config = dict(
    num_hidden_layers=9,
    hidden_size=320,
    num_attention_heads=10,
    num_key_value_heads=10,
    head_dim=32,
    intermediate_size=1152,
    vocab_size=8192,
    hidden_act='squared_relu',
    norm='rmsnorm',
    norm_place='pre',
    norm_eps=1e-05,
    positions='rope',
    rope_theta=22000.0,
    rope_fraction=1.0,
    qk_norm=True,
    attn_scale=0.201,
    bias='qkv',
    tie_word_embeddings='early',
    parallel_block=False,
    extras=['local attention windows', 'gated attention', 'capped logits'],
    init='uniform',
    init_std_qkv=0.0442,
    init_std_o=0.0104,
    init_std_up=0.0442,
    init_std_down=0.00549,
    optimizer='adamw',
    learning_rate=0.00119,
    beta1=0.9,
    beta2=0.95,
    weight_decay=0.1,
    lr_head=0.00645,
    warmup_steps=353,
    schedule='wsd',
    decay_fraction=1.0,
    decay_shape='cos',
    final_lr_fraction=0.05,
    batch_tokens=[16384, 32768, 65536],
    max_seq_len=512,
    doc_mask=True,
    train_tokens=286500000,
    max_steps=7573,
    dataset='wikipedia_en',
)
Each number is 500 + 40 x the weight over its row's rms, rounded and kept within 0 to 999. Layers, rows and columns count from 0. Numbers have three digits each. The size before them is the row's rms in percent of the matrix's.

# layer 6 MLP down (transposed), 1152x320, rms 0.0643, rows 1106-1151, columns 160-239
108:549561556531444462555506530573438505496507435542545439574496542476569528448425561449503481513493409508531484457474535509472511477517455585457528529557504560521533451464474554427503531532425458533545428454494460436468502581493481489495451487
096:539392500553459491507488494481573454449501524491442487541486484526462458540506485531445578491518490482439477476496417503477543481540512590496517502448428539387542483393464466571526505531460543490520452535470515534443537491564469494454443495
106:487503524577542534489470492503462549484516498471464507521528411501482430581534466522507435488489462429525453494514504489485538482462524541553538458512547423568502541561503505558525555514604534492523484420559519473543448441501461497544429484
092:507473431440560504492492523521499445461601518467509496488478519524477551512445507569501432557434490483487465543437495608542508559568440513473527487474451499471529510494498515543456460507389474517452467478485508523464490539539487469496593481
105:522500506503491495544522526517509410526480464593473557454534496543457526482542506483549579512553457513501482463539562485520462493523498538475474477472550454526472539461458458452585439421559549590484615538462448567540503545548532526463463496
103:469534432504489517511496493426475563567476495457580529449521525481458456447500466536404467482476496554412556526472543466587497491462518482499464487490505411455507533519494496452543489478536483459514498434487488525440497504498489480503556482
100:500537550475507500454496481535482561573579453501515478502515525501515538478502498480531561478559527532497479456504484444565444483517487549511515481521500474524482521406481538466513499467520522526470459493543479553420597503557520479467543500
100:528571439491492492501523546480519519444415549510535546466473495472495523480416450510458484596512477523458463565530487426533509479548532477495485480514453459500510496498478403521533559561408585527515536476543510465409513447471469523471535518
100:447475512445446494553461525475582440515487581512534497427514473495546453505526496520524540464507441577506481540493478431465485610436514437561436487525484549504568543469556547522527543446521428487510510533524554489494437517477440540510422488
100:520439454508554508388522478464543456519495574555502467506486486462484550500503496521499427528508447526503420528493518486530452416485460455548508533535502520480508526513487456494494528494506527539551583500535534451533515519497548586541457518
089:486495542574553482516457484547529536513482587473475521491531563481474494481567510562501514526477497518480528473486483562521498506527448456463516490484514513518484520543441542456496522526570505483504495541574514435522429555534552564498573474
106:487516483460465462496609401472499536547492522500616496617508482503522472484507469470542540462510504463455483499507487561505568526497498455492431460528508463558477528548504545556528507416564479536515502501464548449423569458515442504511479452
101:527598478463494438593516564538560502494517512525455546464498514528511525516552455592538540491466463467516562531482503452517530496489493492501465523506514571492514532541544579552497468476549526457520455526488527468556516457530462418457516446
094:534507518503468568442436423544492488447466477465525515538442479496478488490490577486475504556453490502510482535485513507509465453554520453609449497525509546547570544571540554501531509450525470576439468459500530488502478474500499529502554478
106:522491458565493488464519487499522451499489528518456485486483478469455462460529550574484490480547365500477489491446496448465551423572557437473575450520453457571516490464559477531539525537522428431544448511482472502546573494579468471473476485
082:477516467532567449473464559484504504517482503552502499492517516535592505465471540583459469516507512490511524538545504525487432513434447538448513480514538586516493469505454432474528458498465513522527506527505477521469515490524450462554453530
085:455491530539552432516528430450510527534506415503546499508499452484436488598439529528494532546472466470481435516508483487559541504553513476466512430440486512512516501519548498523532494553458634500435482419508477495530500519442519507480451544
095:464461541453481506590490546497450519471475531490446503435492530485524529479441528519441469517500504448481474444522538500570468533454508505472500566476493485497509490446513422569499469509484537521553540545524459506518448534511542524503491542
106:564530479547540531543506494521533490506466518525400549501455472517500439493462469492538481594473486513536467418534463449515515513458513559503452487559496354454448486457455524493420453509511551446579543521492536481493565535416505498498552513
106:504568510523500471556574537530460496503524435506528506421541500498496536506607520461568518512496507473507468548498445490531520562476486442582511517546508541496507502560505525421457499477493562456475456469488499496487521434516458463468513524
101:466526493536511559504505540481540503522444571507503524507512529523555477468557533454517527514444502521468555426513472444428510543506437496498522504529510503497520534510433490589534463463557547430533522514471489437515471502544509541539482498
109:559529413465588496508472481506502533545558449461547417508558518433566497422474505493474501528518465511448548535497457461543475492481572519478506511577444434575482574439511540445455545515491462517525419511517476522512498489521507573428540500
099:480498451492509483484497483454522501563461534452484530488487518463539487500594461436496482543545446494519527536462507484535422488491567541494526434583474497462540374492527542538482556536459552455535467463485447502476508412476601500500467514
096:527504482395535519531472485548495489422545526526501460542486510549486474527466462519438532499516513573532479498493505514495532515459535544519447488475534502458564460462542490505635528548492484512542471498514486516503486454443535565503428480
087:448484504462526538485463466507521490509456505462521429485560464425506470471473599456570485496460517510477481511478465493464528463476402507575524496472408502495459473469462484552555466571572539464434482504487497453552554494413530488594512452
101:499510490516502517503515498542488535524512436467446540522476544482510505485552519497448512494491427510526513482498488491484544501398585509437524470463486463598505526467548441494554486476543454576513515576503538490513541475549513510530498466
092:539499507556521492541507456516520534515453462516511443498567541514535489549475492525497477520456513432476551468508509526598464580476491549511446503465568405463519466506495477438471480534450518531519540412567520559506544449461494490500558423
101:494474508515513535442448525511505527581535433488377515479479512519507494513534522457547444479491546452471534514549415532461458450464540421477499530533512563461523485488503536499407497481464526489426417493449532460559490482516459568500566568
107:471564469461458491548515527516458458518435451494519505525494482420425555456512496440493506483423512430493542530497434477476518521527531476477485556517577468501513437461458469555525534473492432466508581502577504505518536472539503525513534486
093:539419499543537443531552507515469434490550433479515447572524509435491493525549463561456512496559483547460529501597486478479543440486536573547524513462456523499500489525523552580533505508499509505517528549456517419487536442508545442531519472
100:500484483535523517472479526436461528514491548486525581526501543589464441505504530498442495444514430564515459501491515582462507421528457469526552425539526507476500481504510434499464452528515441517486490506517565444480494420512424501493514510
109:537490564514514525481478524560466524538502507482492493462543475479473544396567490503581511466477554472507507466611460513553506573510511512547511488454523545492531429516450335478453510566538495450498563521498525463434600513474469427488489476
101:494507510560490501530524485499494485593520540525543527476531488508538468477534504513480533441414483490487461552498496484503538524468455486458519498509503532504562449530495520520519520432495419516456552453488529508476525475527467492515480428
101:506535513554479543475516521520493539524458459561526500538507485468539526570532526473526430539545488426496540536594529502482488499558524540487569417526553490452497471538465497532477478504524544489538513479419484522452412508472449521493444424
099:541590466433501487477596473504478465439497451537520484369480493470485542476465472454501478456499538515508461501486506481515487484445499551540492506490490505462496470481472515434478519532460490540530504487581522507435523467518492531512478508
101:453505434419496575444517491545530490433564537477548467516477496532494458445502448527446511501523509524507470612488398475543406461413547498533524493557466420411536563465540511537453520495544534438519473496504448501497519517537457438538447473
102:505523531496433506467536411554535561535524515476477511551576471436460509506499490492565579499456563477546486517517526539550531526433472522542482445416449460505510476502437467520457467438463515454562449510554443488524519525528563467516554412
108:462471490577497548479426564531527453479549481549442539473492501487541524493527506494512521419432444499527426488547479499496555524462460505441509475510506593500523462513496539573528471482484450605492465580491486458566512516532462550456567522
108:488497479505506440421556554502408466506446516567530530506486494434517519563562486493512521460482573589450506492522465521478519557505460464478487554540466529485450481580475518622498502507533549543487477468448485469500484442477503507542451456
113:486498523492518524484494540541529511572399487498479565500495530476477572467533505485507476479448533471526470549541515526478518459492527438508570488506531433541480556464452546486443544396534529449488503541478442444538586463552471603486487505
095:419510456526501518508514477481517466497404600528485466471453487520435469484449511522480489540493524446555503477492494479579541447425480564578482479513561495473571526482483548546507497533512517477486512514558485481479517475521586520445497470
095:527464447524519453545558450492550519433519436530543536516492539464461488478528533436445503462473467613544430491515531533605536530452465479496467507458508546472547509426504490448517558556501483502486462515530533499471515422538543501508478496
090:504472562422452475479576499453508489470501482496531478484470601500483402548545498496559502437486528457495462513571531505510549469529462552495401458498492535526459459551425440521496428518472479518498515538513502492544477500522453451494492499
084:508469419472542477525466515514464522556522544488503472506522576558478508496472524505544496480458531538549481405478531471500470540531411482448591509493544614551513546478416463500533474563480437553407528484460493528514484494522374437501553485
107:466482516525513497473458523497509535470493542535506474505511504394496453473604472465570424435494504511525548521435477472548544500506524561492510481550508484506513534500487525426471482548517435436530467500490476527482431533521466536419462445
103:542535512479559411520502553566522526508472499512546563550469430521493495467519477568479578506554509469571563567457509547460501469525527489521506514524535587512454512459496502473507497486612454441529530514476557499513577531454514461513547500
# layer 6 MLP up, 1152x320, rms 0.0925, rows 1107-1151, columns 160-239
096:520549482464536514505479487452498495488448462390538455506503530474524565457503510541573429450474554606524444450539532525477462458469494447495485466478510536465459527571524496484512514556464460436516475473553506494546440516431502561552530526
103:519485557459438520482501483473494478491507455529537495519472479430471578491465501527488583558526535548510448471522544463493451454536494435491545567502415494493505464483521477484530540550487482442467426538476461528503569476479528522429510557
093:572490536490524497539504531568500520472451562483480518483486443529506524465548447516519512521479478525519494480474475443477500476546539518500517510518477506539499461522529451465534497477534501509567484491447524436545453480563459520494509481
107:459563461493528541440466527536498472423428511489448481518464535453551415468509446596461434529407561494534500547519438513456549527545542517491501563535537505493512447455503507516449560498459505458440454501562489463478545469474486537468492556
102:498461494487453520528452534525500533503528533542528427546511530530491515448497528524449573542525527539431521444470393522470488434472518487459518533486541428492503516467493537485577494493419546477478482457461509452439559547547573572525473493
091:443464486574460484465487510477555549517532478540512515470486463507526508501497541562461513467559460474473554493511493536466527439487514439571527509439455539508569511472467453536498586439488506509541480528479522491509514503522478512542474509
097:446489439568508547499495429509525451511580463508483492454539502526449525472527444502495481480506540526560523478552489551527462564464458497433474455506490481496458443446559504494469501481478473529469482531514512597490478508500568564444535460
107:528489571547518469488502510504467610411429466543522477471529418550541504522499490515493492509577492499472500482504554537565505497494565482505537521455528533522544486580468532492514522530531536519503560512460556567518519448485525403483464494
097:466511490471454559587521455446499543433459415429465577486483534568544497514431496526497538417537513533534461459519458509488542595506460563433406492418441520513493524533488512442492601489562461552555461473573465524488450478574485468454497445
090:555575493518494552476510517509521482514577572517517520517487486558545478487473501466479482520494524549440473527555570480506529479559548603530514481519490425492565467601569426544535572472467512565504472413429540465522533459495475441525500510
105:493516553585495486499484489484479543560486446475467517534502510480450512473550479525485465517494457486470482577463546433485464516508546584510517546471447545497521470499496456503530528448499516511484518458447508529552533482528551530521501529
107:571480595462510452565486408533466552438454452438508540473522489506496524533458455549504468628559502583528530458520447462455500458491454444529471531495405467490545548502508525486521509517493541541503506471494447485567518446488521543502475475
093:481498479502486571566454531455512471516550474493463488464394496558537532471420523457455542525427404534552458481540492457432587446515481474515479565514484519471549468519526475509449586504505532554575391488464485536501481491494544538517444526
100:453481487473451496531478442478517500484489462436503491525523516514523508419435512571436570495559426468501534501482532471469462499564554487508584462444477500519409490452541488508533544493501478484533487600449531494522555475558456509551570505
085:486478539479482508475455496523519485531533472441500508476480465502468466517558427461513549578465541486500498485495500494502603460519493506566520513507449417476496546456520448561400575498515560492483531478516588484496472561493499512556460451
085:512521506516463556442525519514535481467510521527498520464466523522532498488553528465445426463534442461548438443467491469472485523483442546467460503547576467509486559510481543495569491441476386499498525598536601537441466518539436472532526488
095:465539537507521517497536542561564433518517465487524480474454464538499490530442529480488480526501508548472499485512494514461512479519545578513501455474491471533503425467546524473446530464524510506436457431523480576501546474522582563528443449
100:500492478520497505471500522482542455470545486509522527492531426451449547546442533484517532481501499493460577487553490555504491450545505511543508492515570458469482572521518542566474577546502489487490477447489512555490454535511507460459511525
099:537444459411479472435506500471507573443547509429524497512559427508504461503470453583485538529512459521480582546530550500492474501519479482537527507485476462549524533491402451504561571506464473502480484583483500488527513445586521483556492528
105:554486450490524509540505469498466530505475501496490515467497524496466445393472439507467521494469492510572355525481505528499425535544548505504572440491513458483550506527502370484492496516478520551496467475566488520526443524530493524556455499
101:528400494512503472489491450485502506511516516537509468550497460480496524496451525568485484432532505490484508525451463508448515515541436471623491542386554518493492447479534469556571527428541506464480525470441526422507512583466469458551408489
097:511443550531443478477493527478528443495553453508528573496620551571424557495513495479450493488589478512503528436504531462458486493506472514549559478470525517443456554510458455493470460464516503554473542545536482515546450516464523498491421515
093:469536524528529495471472570474501513443543488477478455504577449525512548517452498498564514528497518494525488508530449503529527476542528449511452481571486476578456526517565529522489466549509492518397484451489470459536587523490514491518498510
087:531545545548493501511446484497507443546493575566527580521522544508524528446543466555462551457527463478546422516532527529552500496482519467481514510415595454467477515503446482484557553533480448529486558501549554556523448492471490448513482538
088:497519537493550452441488580502501530565439510480518447434483544473520491504465535504581458499505589574588503486520441547473546488501443440534551530484422441477493484452470573482497441556490471466433444526480452614465517461469500564486479555
093:486542520451552568488477420501459471504538531453467500562440473542397415500549504486474531439537534491489472465506491512488507519564489470468544498434474459436501526442461489513465575446526438458555459487448481516469519445550490447416532604
104:535469525483444510516509450528542433545523510531551450465485499496484479449469485578460511492502518546446429451522583482442489521534504546541541561441470494437469476537433490456552471467592564403544553568517566513475526511497489427488540514
106:561515446512464531521452476510574536515542438427474501525494505517408506514487481536510521447505455467490480446526532537518471453578554588515583483410456528422537502455522443550473462544498471533536534554523481416545498462458482422504436511
096:449551468526481513433407459454460486504457493480476531468510538583497506537468491522493558501488477495485471448543547463462447426505494463439498464545458500572521554453539476472509518516479431533554449491515486522514579531549472513487536488
092:509503483508499491582501575518538406487574491508488466492480525455436560513490504476578506486439476459516499500436567511484421480489471476570523546514516476508505561501462508538542518449575460580502397459512406476501486499506552466503463474
104:462517489510486519527431535423549533474503515558483466484503548413450498541530421555512465513498458528442500538547470534473504502584481432434504404509559533471486555498473497472503496493446543513422512520487541422468467493485442559481513511
105:488406541484479556444513514543481544488564470557427488492516429411473481504530512475602579536454587479490462445460500543530540464547496474550547498494546497526505520492511439432519469543459535437500443567491543489508444523505542489516489485
096:484392509564526517554533508535500443485483512485457465518493494450468452440535467503424457499515434540397515479443515490532480408463472557488458516506468487546537527548461519447469542515473465514500466467472500501519546511407475471495558462
102:546467510535526559430490470484503458539497521480452489476422468455433461573438512530458511567509512565510593487480372455464500513528504565568504507427478495516553512512552507467457534543494439502483464515522570547520464447451503487470458494
104:480420590540479443548498500451493463472530419536531542504555473428439458519582504493508590457521507531539501510490487522577518554477423491468482485502507574473523542527504489531551537547496535479495476472529526497521447550469542449475470533
102:548566473532516532501490559514488542496490417497478509409441556527420542479576472470511459532518517538432561465560521569509471503474521481518556491489505558505511556561529495501552493554578500553504506463500468579556476517439463583501528540
102:567498474553446575482480459460561487522541432449494491469477402482539419500506489524534532464447539510504496486523422526483600466406449506500454479502539586489502548527467490505514501571464500450484494531477496481510483543550544461500537515
090:486519514555523551512529528444487464519507453546478506552534433471446557414499544539476540459465516485479583499460487490494528507459448469505562552509480522450432529516484557522506498542460506497448525519565437484513526550513534488544580472
102:492505525525572461538524515468504563489518470462470452531556500485455453515516511461557576500588462523530502514529445531447474455438522495424479533390516507485509513553511528521541455518513491605516494487597497494475474495483516470463467473
096:533415522513522526472500545498476627470523459536441525505524475464486570463555448535434498474554507502503523530533521583506473455507517551475476483484480468479514484550518529509491492549491400516440444493488499515478494502561482455455473540
092:520464548517464480484521575526499507529465523551486493497493520457442562484447493486490482504445465489482529532503460542420476459494490529579519520544438438530426513487551545554414504469446492503507564554534471458544447515459485505450422434
092:545525453506442477522419508465540549526439445481425485540456456547510486514538474538485468471498497552417529561513467487506510502475505486527522539455438543427580492443481468509519436460482533502501517467514432502503523464450478531515466491
084:439400495503536536484531503521509503463475560459521520509499524524461527479525460462434503539543473470485492544470550467536530465512502571560434466467471452511532534484503483494468551509473531532582463492533548516540532504562497501471519480
108:516528499447559530498530479527481476475542474428474481581563491496481472479450537572413525507429523515511430531497513516488528498483520476478482504476473456503492449439486508553523557496478510498471460546490522449559507496531539534566528486
102:455465493560498524505482610516497505551523489492474397569519466475454461445431498491551485542447566520450518536462433463464526561438525510435606495483403456465543548504539547548536461513466435511462508482577473520504523447502543512496532497